Each number is 128 + 32 x the weight over its row's rms, rounded and kept within 0 to 255. Layers, rows and columns count from 0. Numbers have three digits each. The size before them is the row's rms in percent of the matrix's.

# q: layer 17 attention query, 256x256, rms 0.0321, rows 0-46, columns 0-63
# k: layer 17 attention key, 256x256, rms 0.0322, rows 0-45, columns 0-63
q0 109:145118082110157124166140095133159113111109179146170092125131107100170108061166046167031152112109066141136113186148107116114108119126126170164194162110096109155112198099111103145135116121123127
k0 110:182150119147181125118104101105162077099120176227120072102095100147126086091156172139093148134152102132140123150097114137139149126117079152146201160043152145162147131157103097085170107153138139
q1 112:138093098165104209110064124085107140168103150131127144117131173144090148150110119133106162150110079177119133088131082112182123083102157125152151136096141175153167081132124146132129093096179124
k1 113:109056188167154131131127055128161151112159133132092128122144088097158102082130142119149111070155135067090159079087151112107145109146129178116109195155192154159101097142092207134126108044080129
q2 113:077190129151099109119131131132146173122165121110129136101169163110135116154146121125131144103118102130100112197165144133099080100146143135148147117107140095094146153141139091083119103117136077
k2 110:142125081162100119133093122116149097108139147123091116102162147124124129119147085111076156164141165055126102104173116108115183130106113110081065077170198096141140080133106145152119104129104130
q3 112:087122158072067173045150121086119086114157072131140105146081146120124117152182131133099155174145124103127151142144138166091163125152088161072130108122183189157168131158123112150204102150118188
k3 107:148121149137165121141144137173153105091157121095082118082117166127088101142152071131098147129108115136102105153127170131138107143118154140147235197144176158178066077131130053081143152140085112
q4 101:146126056147211111155141155181138124061102079130108140100143144158129095185140108068077109134200145137143099146135117126106080199188128150108111120079113144107141172117105117145185125103150112
k4 101:135122160144171124133113132162186165107125053131124164115116136094102149156128154122055144133101130141082152142133093132097130063143097108085114058143160124131112085112112180069114169121168119
q5 109:099151119159104223127115108100138102149095119124170104131115090126105154082130176087146138075096155131157119157145083093059161185116128084138137146206078112162155171157129227134105120135101089
k5 107:166112172112113144107094093172178081132112143168094118164105149132151115117176121144111073139144095075142239140162084088152110134127129052133108141112145092176087133123125161121093112121094066
q6 106:078147133145188117100118131126115122054167156172167151118082129111174073120095130178116079167181152182139126072185098131145121134140086165192120193148120176129147124170088143103126168068152120
k6 105:126110173107146122205137084125067140124078127131105134080124120135119165040165099188113115156118132125108109105094137184108121087068113148164116104154118086108166097113077148152129175182138076
q7 107:121097160098113096113138178105122148114110101162177106141112120116077116165124119169108070134140147179131143113168086143164133141122094128093146105181152083200080140150120128098156090144136160
k7 109:146126082180049149144149097135097115156107095116090090126134109036082127165131131138199139117125041150080103142129075177113164129133135163132166062122174134166108141148145133172108180097167096
q8 104:077050090179153061212162077117110160167147137129096164118103139100089168117107123076094136161105151121151122197178043180099132151131139101122117155119113107075127069120116145155210130133149125
k8 104:100112091118121146097114140121157088121145129100128110085211074143168139134114112149123155135103113126094140143079092169129110154075163082109173124147112093120146123163155146168139142158119184
q9 105:117153129127160132177171115089167198158183144078128197149119130131194105151151065100147148176080123116149139144139157149161141141132130066097101166156103124095130154106138121082093157108153094
k9 107:146160152089108130147172047098067143128122161115176066090054198113106117104146161134131155198127124077126111165153144165138136204171060095121172142151130155137131153172133183091149135078159121
q10 110:146087110098069081121052161139026111136179027152162055107079134096137100087058167135136185076176073148132119152130136112134101131182102136150105082116084120104118086157181177092146188122117121
k10 105:123140112104103127132066104112164075112157043127093076171120145069107118207125139077169133107131129139074163121101101100141102135146110128124207110124127107082158194153128157126163151104177144
q11 111:153177141179204106092014104139168174068166187116123091130083149103127175117113144136146146154088107119148129128114123116059095155138123189090074095161145095151131114171139143132156080091096192
k11 110:157127169147141065097090167113131104117101118126125068161131122166160127119095130157135103141059191112147097173175139102155091084101196170127106078215186161121104118120108116157130174153115154
q12 105:101027099157096103107169139142146128132172155092100117168211120096114181131121087135147137127095115111099122128109116152116130124114142123106129106137065144143104127100156115110130153102147147
k12 107:096107099076127089075160093114156076177171099116197141152163119162181092114177135101110125204105096137144158156188134127102106171102111131125144193187169156188151101100111134113121086176138087
q13 108:100163161151139174146116137143146126145122185137118158139118183086123072097086122132052104086092115171099123120134147117132159106139094167105134155187128124135150108099181168142154131126169077
k13 107:068146160140129120109083137117148142066121110150157136121094154115179117082108171167075130063133135079168080142132162186149119135094084127143157142177108079098168112105174203165049042102116128
q14 109:177161138133140141162093108108090082104124121145100139100134128119135128156193163118142147114133145158143150143133107111118143118087141137123141109146153147055096188160049142134157130102172115
k14 105:132119078140153105135141121063127133103139152128115090058154134192105111168126172111113149110144129080155118087107142101143118155174157096143057126132079191091049173129118119123157076176095101
q15 110:072121141197070049104146083197146100131169124109129150139127109134150100169113129100119142129147078112142127089147149144119141049143144148116170079166109099130059136098137165121124064139144103
k15 108:112069131177173106133139201098181094133134129086164140100149154101101139145102144125097168105153155107154110197132158066073152230115157116049115159101136102146135165170105151160135174052166109
q16 104:152136111181127182192103161102090146122108161175088188117116110092140128093083110060191117129122112104111165079134130099141123140104161138144118140115149052174158151091152152135107106153150109
k16 102:116111176139083129110128081159129129093083107140096131137099071091171125046137083180177120123149129195160135126133132118081152151103181114088147170159068027129118124129167081066128087130166197
q17 108:185142080119121139103161164170151128103148101104130112143173128103109126210148083087107125105156122112164117159104165140152122131094194142069194089206106074168113112144131147061070145153115155
k17 112:202118098096146069150160190110129152124088076118084061135166186124047117130136175148143162114147125150092102167093104091167132135112119128176134149096092126128191142136117175101142061105171136
q18 105:164087204082053144127066105121179104123140145089120153137063116128127132166135112122161126033131083096136171134102114107080108170095138143139187127176169116155123142151127114152172133103154137
k18 103:119103102133101151142125150126136135171091115093108169175127181122091104122108096114149121164116107079106087171112112121102115085042182126179156185104125107184118128109060108103147144072123118
q19 110:127093159097134082163124148185114062106125174150145100129124156132098128181098128144120162082138095164120090115126103115197157210047135120139108152110181116173094092104133150103145146121163142
k19 106:149127101099122150102079122130084128127099120115140090117170111111105178143150142112134064094089145156144109147121130099063172078149164118167161169131174104139139113121110138143129129132164195
q20 109:161129146151126128090089103117125144198166135131103109116109109127089198067133197144109168144120140125196150128075110099135099108128066092104140162117143078140068147157127129142144147095133192
k20 107:161108113141119169111114092132085124117164123158193098067129178172108098032111138135117118119081247154082046079129106135173136131139105123116115109094149131150117127145164062122057147159115121
q21 107:165174146135127156111144111094050158125104201153160123134126132128195099124093146134131149124108043072127099160145120093051091060132099076114094117146105140101089139053145121148066131148104163
k21 104:114124097078128147155148126160110187121118116121117092103145122157148096048129189127136151127129075156155123110153119101195092129133128111093117169104117159140119091149133102094089120185140136
q22 105:126122129110117122136117106143116176135124172126158149131153108156148151095196106115137159092144129152205128125161100113084128158104145124092127125085167187123080130138083139146081147152129131
k22 106:073150136093115107175131126111139164132144118115125153128184122157152137151179102131163149081130118155209116163157117097149136119109154184105096075136127094113062098134137110123109131080109132
q23 108:147126133090177183101124110135106125108118170134161054061152122144201165169066136147082069142096140078186141134111169108134137105201116109101156087113123084147186106127108186173119117122128158
k23 110:120176088109158142162109124143181088118099130125135149125153172132159211107132129163093145118083140143124156129186124151153132130097163129196110102173100086138104168089098144097105139105142129
q24 110:166141122154098119130101086096128070130086161153100112149156132109119124126243138130138125110171131171153121120165090106126102156146060137116122091121196043155115060113127149058205136152166149
k24 110:152082137140171173162098165109112147142107091172145111134118184133132160112176134142113176108141135132093111075138131082107069081112179132136154060136161113142180140118118158165179048115092124
q25 107:087148138129190069109131136131118152137109076082123121174104140120081145155135110134180130109119156133153079150086090152144125120154164154146088147122078083112172131156159071110168165120155148
k25 106:182109143118137106189156099148093151153172087117074141128096137144060114117160205106138123168112137110125096213097128127060124150146116115120124146121141111115129153169202145162143134112133116
q26 112:138118179163141136105105059165139155096089097118147147154127144100116181132152123129161123136110118146158145140161107117053139141175118120102136114104166158170153122134145142127111131239178079
k26 108:124187179159106084067139093085133126102128142129106130142185107151156188120099151136140158082116131133087165109085075109145116115122075156150147160148152105156117126160149127125125163117096122
q27 107:154096127098133187188100122112107153110137212109113140128139167165110175145108102188150089157130134168150131106115142158118134117104066150138074133111146113173141161170082118110114157094113179
k27 108:144142137150075192167152163096171156080083161184112101160120116152170127124126071184158138128171200163124168117134104125112106159139119124148139111115191112099146129161088120130123173134091148
q28 112:135110116155117156141138150215130077129067075078105216077138155158119113075164184121130113147100119160148132126105079119129112102066187182124093151109143166094057148147164110143141121135132117
k28 116:116053099123097143110119141076129109079106141145128149105157105143134109151165115143093149112149134135171147119111155131143131071116074128171132081077110139133139144137170120152211124118154079
q29 108:186178124125193161135121157130247102146159093143202114112147125122116148087157108134141134161108162129132104168154105065176112136171153173115128144120130112142147081147102093129092169137180099
k29 105:151101180125101159145163063154125110099142154140165114113080150163148085174096113140152151161124140078162136139157121118153123122128092123114126134154088144171143173080078094124110126153152068
q30 116:130142132101091143138149127132116105114185120170111159142166127130204133080167119092119119178131121143107167072194128072134203167128103143176115154102088143113218151115111098184181135080150063
k30 112:170128126114117107157143162096144083104163098101148161145123142217176108096092080174127097153095126156106221126131109115110141134193158086142119134150175185079190193105115113123127118060154076
q31 111:101096169100177207115137124100156146116124092144122074126120061134147133115106116058155094124171143115118097116130120117116166135121111163099141131124135096122165156059110119172117172198108161
k31 111:143131170086130170119152145177115180130113136131137097151145121073107104141094067137124130124118150107196096144124076131105126134110131127138154144148109161118083042130098088183135141176176125
q32 110:100118172149129140152086115159140124111112147145103110145058094138178146148176165146128104075129095153102169106075139110175139136177177129093064130105174193152091134073163167098072163131163128
k32 107:099121092121071067178048100207099133072095102109134127137126150064153141113131151119154096118147106118179127131147180096121114086073163168127120112123133112140152106149189140095155162161092156
q33 103:168084106162146093164111099085141099073149108138186150126155126153111170135183110170067119092097085180059117080113119132184133166136089063126124151124181087146101097113116090126112098183122148
k33 103:119128121128076172131124135085096057127091122113146125108124130108138085118136142168117122170142158226090129104105152124136093143140126139122124093137098148118103083188114112134127159140120162
q34 112:175116144123124104110170127120138217128069195115126104182154143119110147116113131188122104133097120124177098155066129127141129117149197145108138172130085067124163111175101136112152107113064080
k34 108:139119094084080132092114085208139138131139154142097147123199131128088110087212120183140090126170095083124114119138123113140128169166159142136145110156150106160069164120142142142131109142144156
q35 109:148137120124118057161165135157164129138102146146089100085143122170081132113144129178217098164126148113094073113104201167114105167128150150146159123135093124087151097110078142094185129133102102
k35 107:113122090178115143107115135180110141122114109189154145090132117149140159105141146109112146119126130138115149125099118146149164183149134111118186111123106123093125160193103167133136136148087162
q36 111:071132155183101178114113147136077115095126196159092160119101170115083109092095097144123116068199109129168178103116132065080162145182157120136141145097148100168072121068121167129106142145111111
k36 108:122083116158143148135111136138117190138080148131131151182176148076147098106103132109122084119141111130180107109125087165164131094155238082144139110099135082143133102118111155181149196153149133
q37 108:105119177104100193140093133117131165190145125105134140133159143137119102100105115189057132104160095086045128138141139106134113065162137094125151169094125077150136166118166170149159118071155139
k37 107:132163078101136172132098084122112109150137041140126105138097107128154196084117115120152150144122127031118158139154121104130081172130177178132213143127123066158163100108124178158088111128161126
q38 109:134154124126119144136109130138198100119180200174179158111072074118194171118131167154115127127133123148169175140210139091125179115142067210066120122095104115164137174091104114121092133139085140
k38 105:211175123065141086117106168133128154094164150163169125156143073128174177103131109157085108121151080144151155115166161149158147178178119102098135171138157127112158093062138162079115167110083130
q39 111:134104168114107082112177122107079140121092156148117126167127184118128186142139135153163158136167107153125178192146065115166110124088124088106113172083114113137204123173040110135104131179111098
k39 109:048162098088094116108158116187077163131119135140067114086095127102123156093112082189146125105167114106146153123185120131114165070150150154144154180144160155116087146078159114131173081170137131
q40 108:089083162100182110126153105092167132097099084070097115151144159119124106109164107063143113161152104063146132093177144171129166084126125143071221075104154168157057179104194130111175145054166144
k40 102:125177116094148153164115104116123146126106080137122144114119127146131156115084149099127112132163132097094147118129109090137112137135108143100133060147142169126121077165119096112070159091148118
q41 110:160127115140171159078084109093102133108143102146076118165125195124134159115185193124107143153116122150126133197148108146109132088115121127126141123161189091069121114070111092149117136133175094
k41 108:148146152148152101187098094089166181146084158160098177115118176166120154052111158147130124112107127145087138114142181088159091136090150080124132114102170125154123136139152083118169123124134087
q42 109:219156115130153123127118096068141094113125098130134127145079129111180153093072104169111110126127150120159165098155126089089134115188144098100113115092175148103124115106154125134106075099139087
k42 101:163139161147134170180094141051132134149165161110125164184153120133141080152077129145112118149138139176152064148111135169177130086181115168040139202077142092095146122116130148098077148125157138
q43 111:158142117108146099138194141103164116146118059207087148161106104126142118126124120153070088140150078129055100122164153124143165139181145155087085132118105106116118120129153139123080151141150163
k43 110:106155159119085128135154156171108138078111070117073074103211151133130128140103108067111051191148158078173081112133099148152068107146075170101192090187091123108126130137143111154088113149141152
q44 111:112146112147123152119116101106143104126126161109107171130144099181106106129158096061034156101099123137076120149141124109143066137111146087130125172112081161102098110114139134105148173113130096
k44 108:189116174162136167136159116147169130144092125095140178099135154145087151133132072104049098115115117145095091122115167175106071098154175149163118152082109126174118126189137209133163139103089146
q45 111:137163154182168153109149149084137175167134168097044122123090150074191090170147169161125116138070096090093072098131120117102196110123200120207143119112132079119093086167103192202130152122096132
k45 114:136089157156125107183151163134128183158137138132123109128057119067135126142152128186113218146092092100099128127109114127082121155136170131182095109105096082106089093139143154094093118151071141
q46 104:131179131131135065117099098118043083124101164119163170175109199143092108080131128159145135139155132116111109028051108132130182106210133156087153106090137139100166120128126114068102144178090116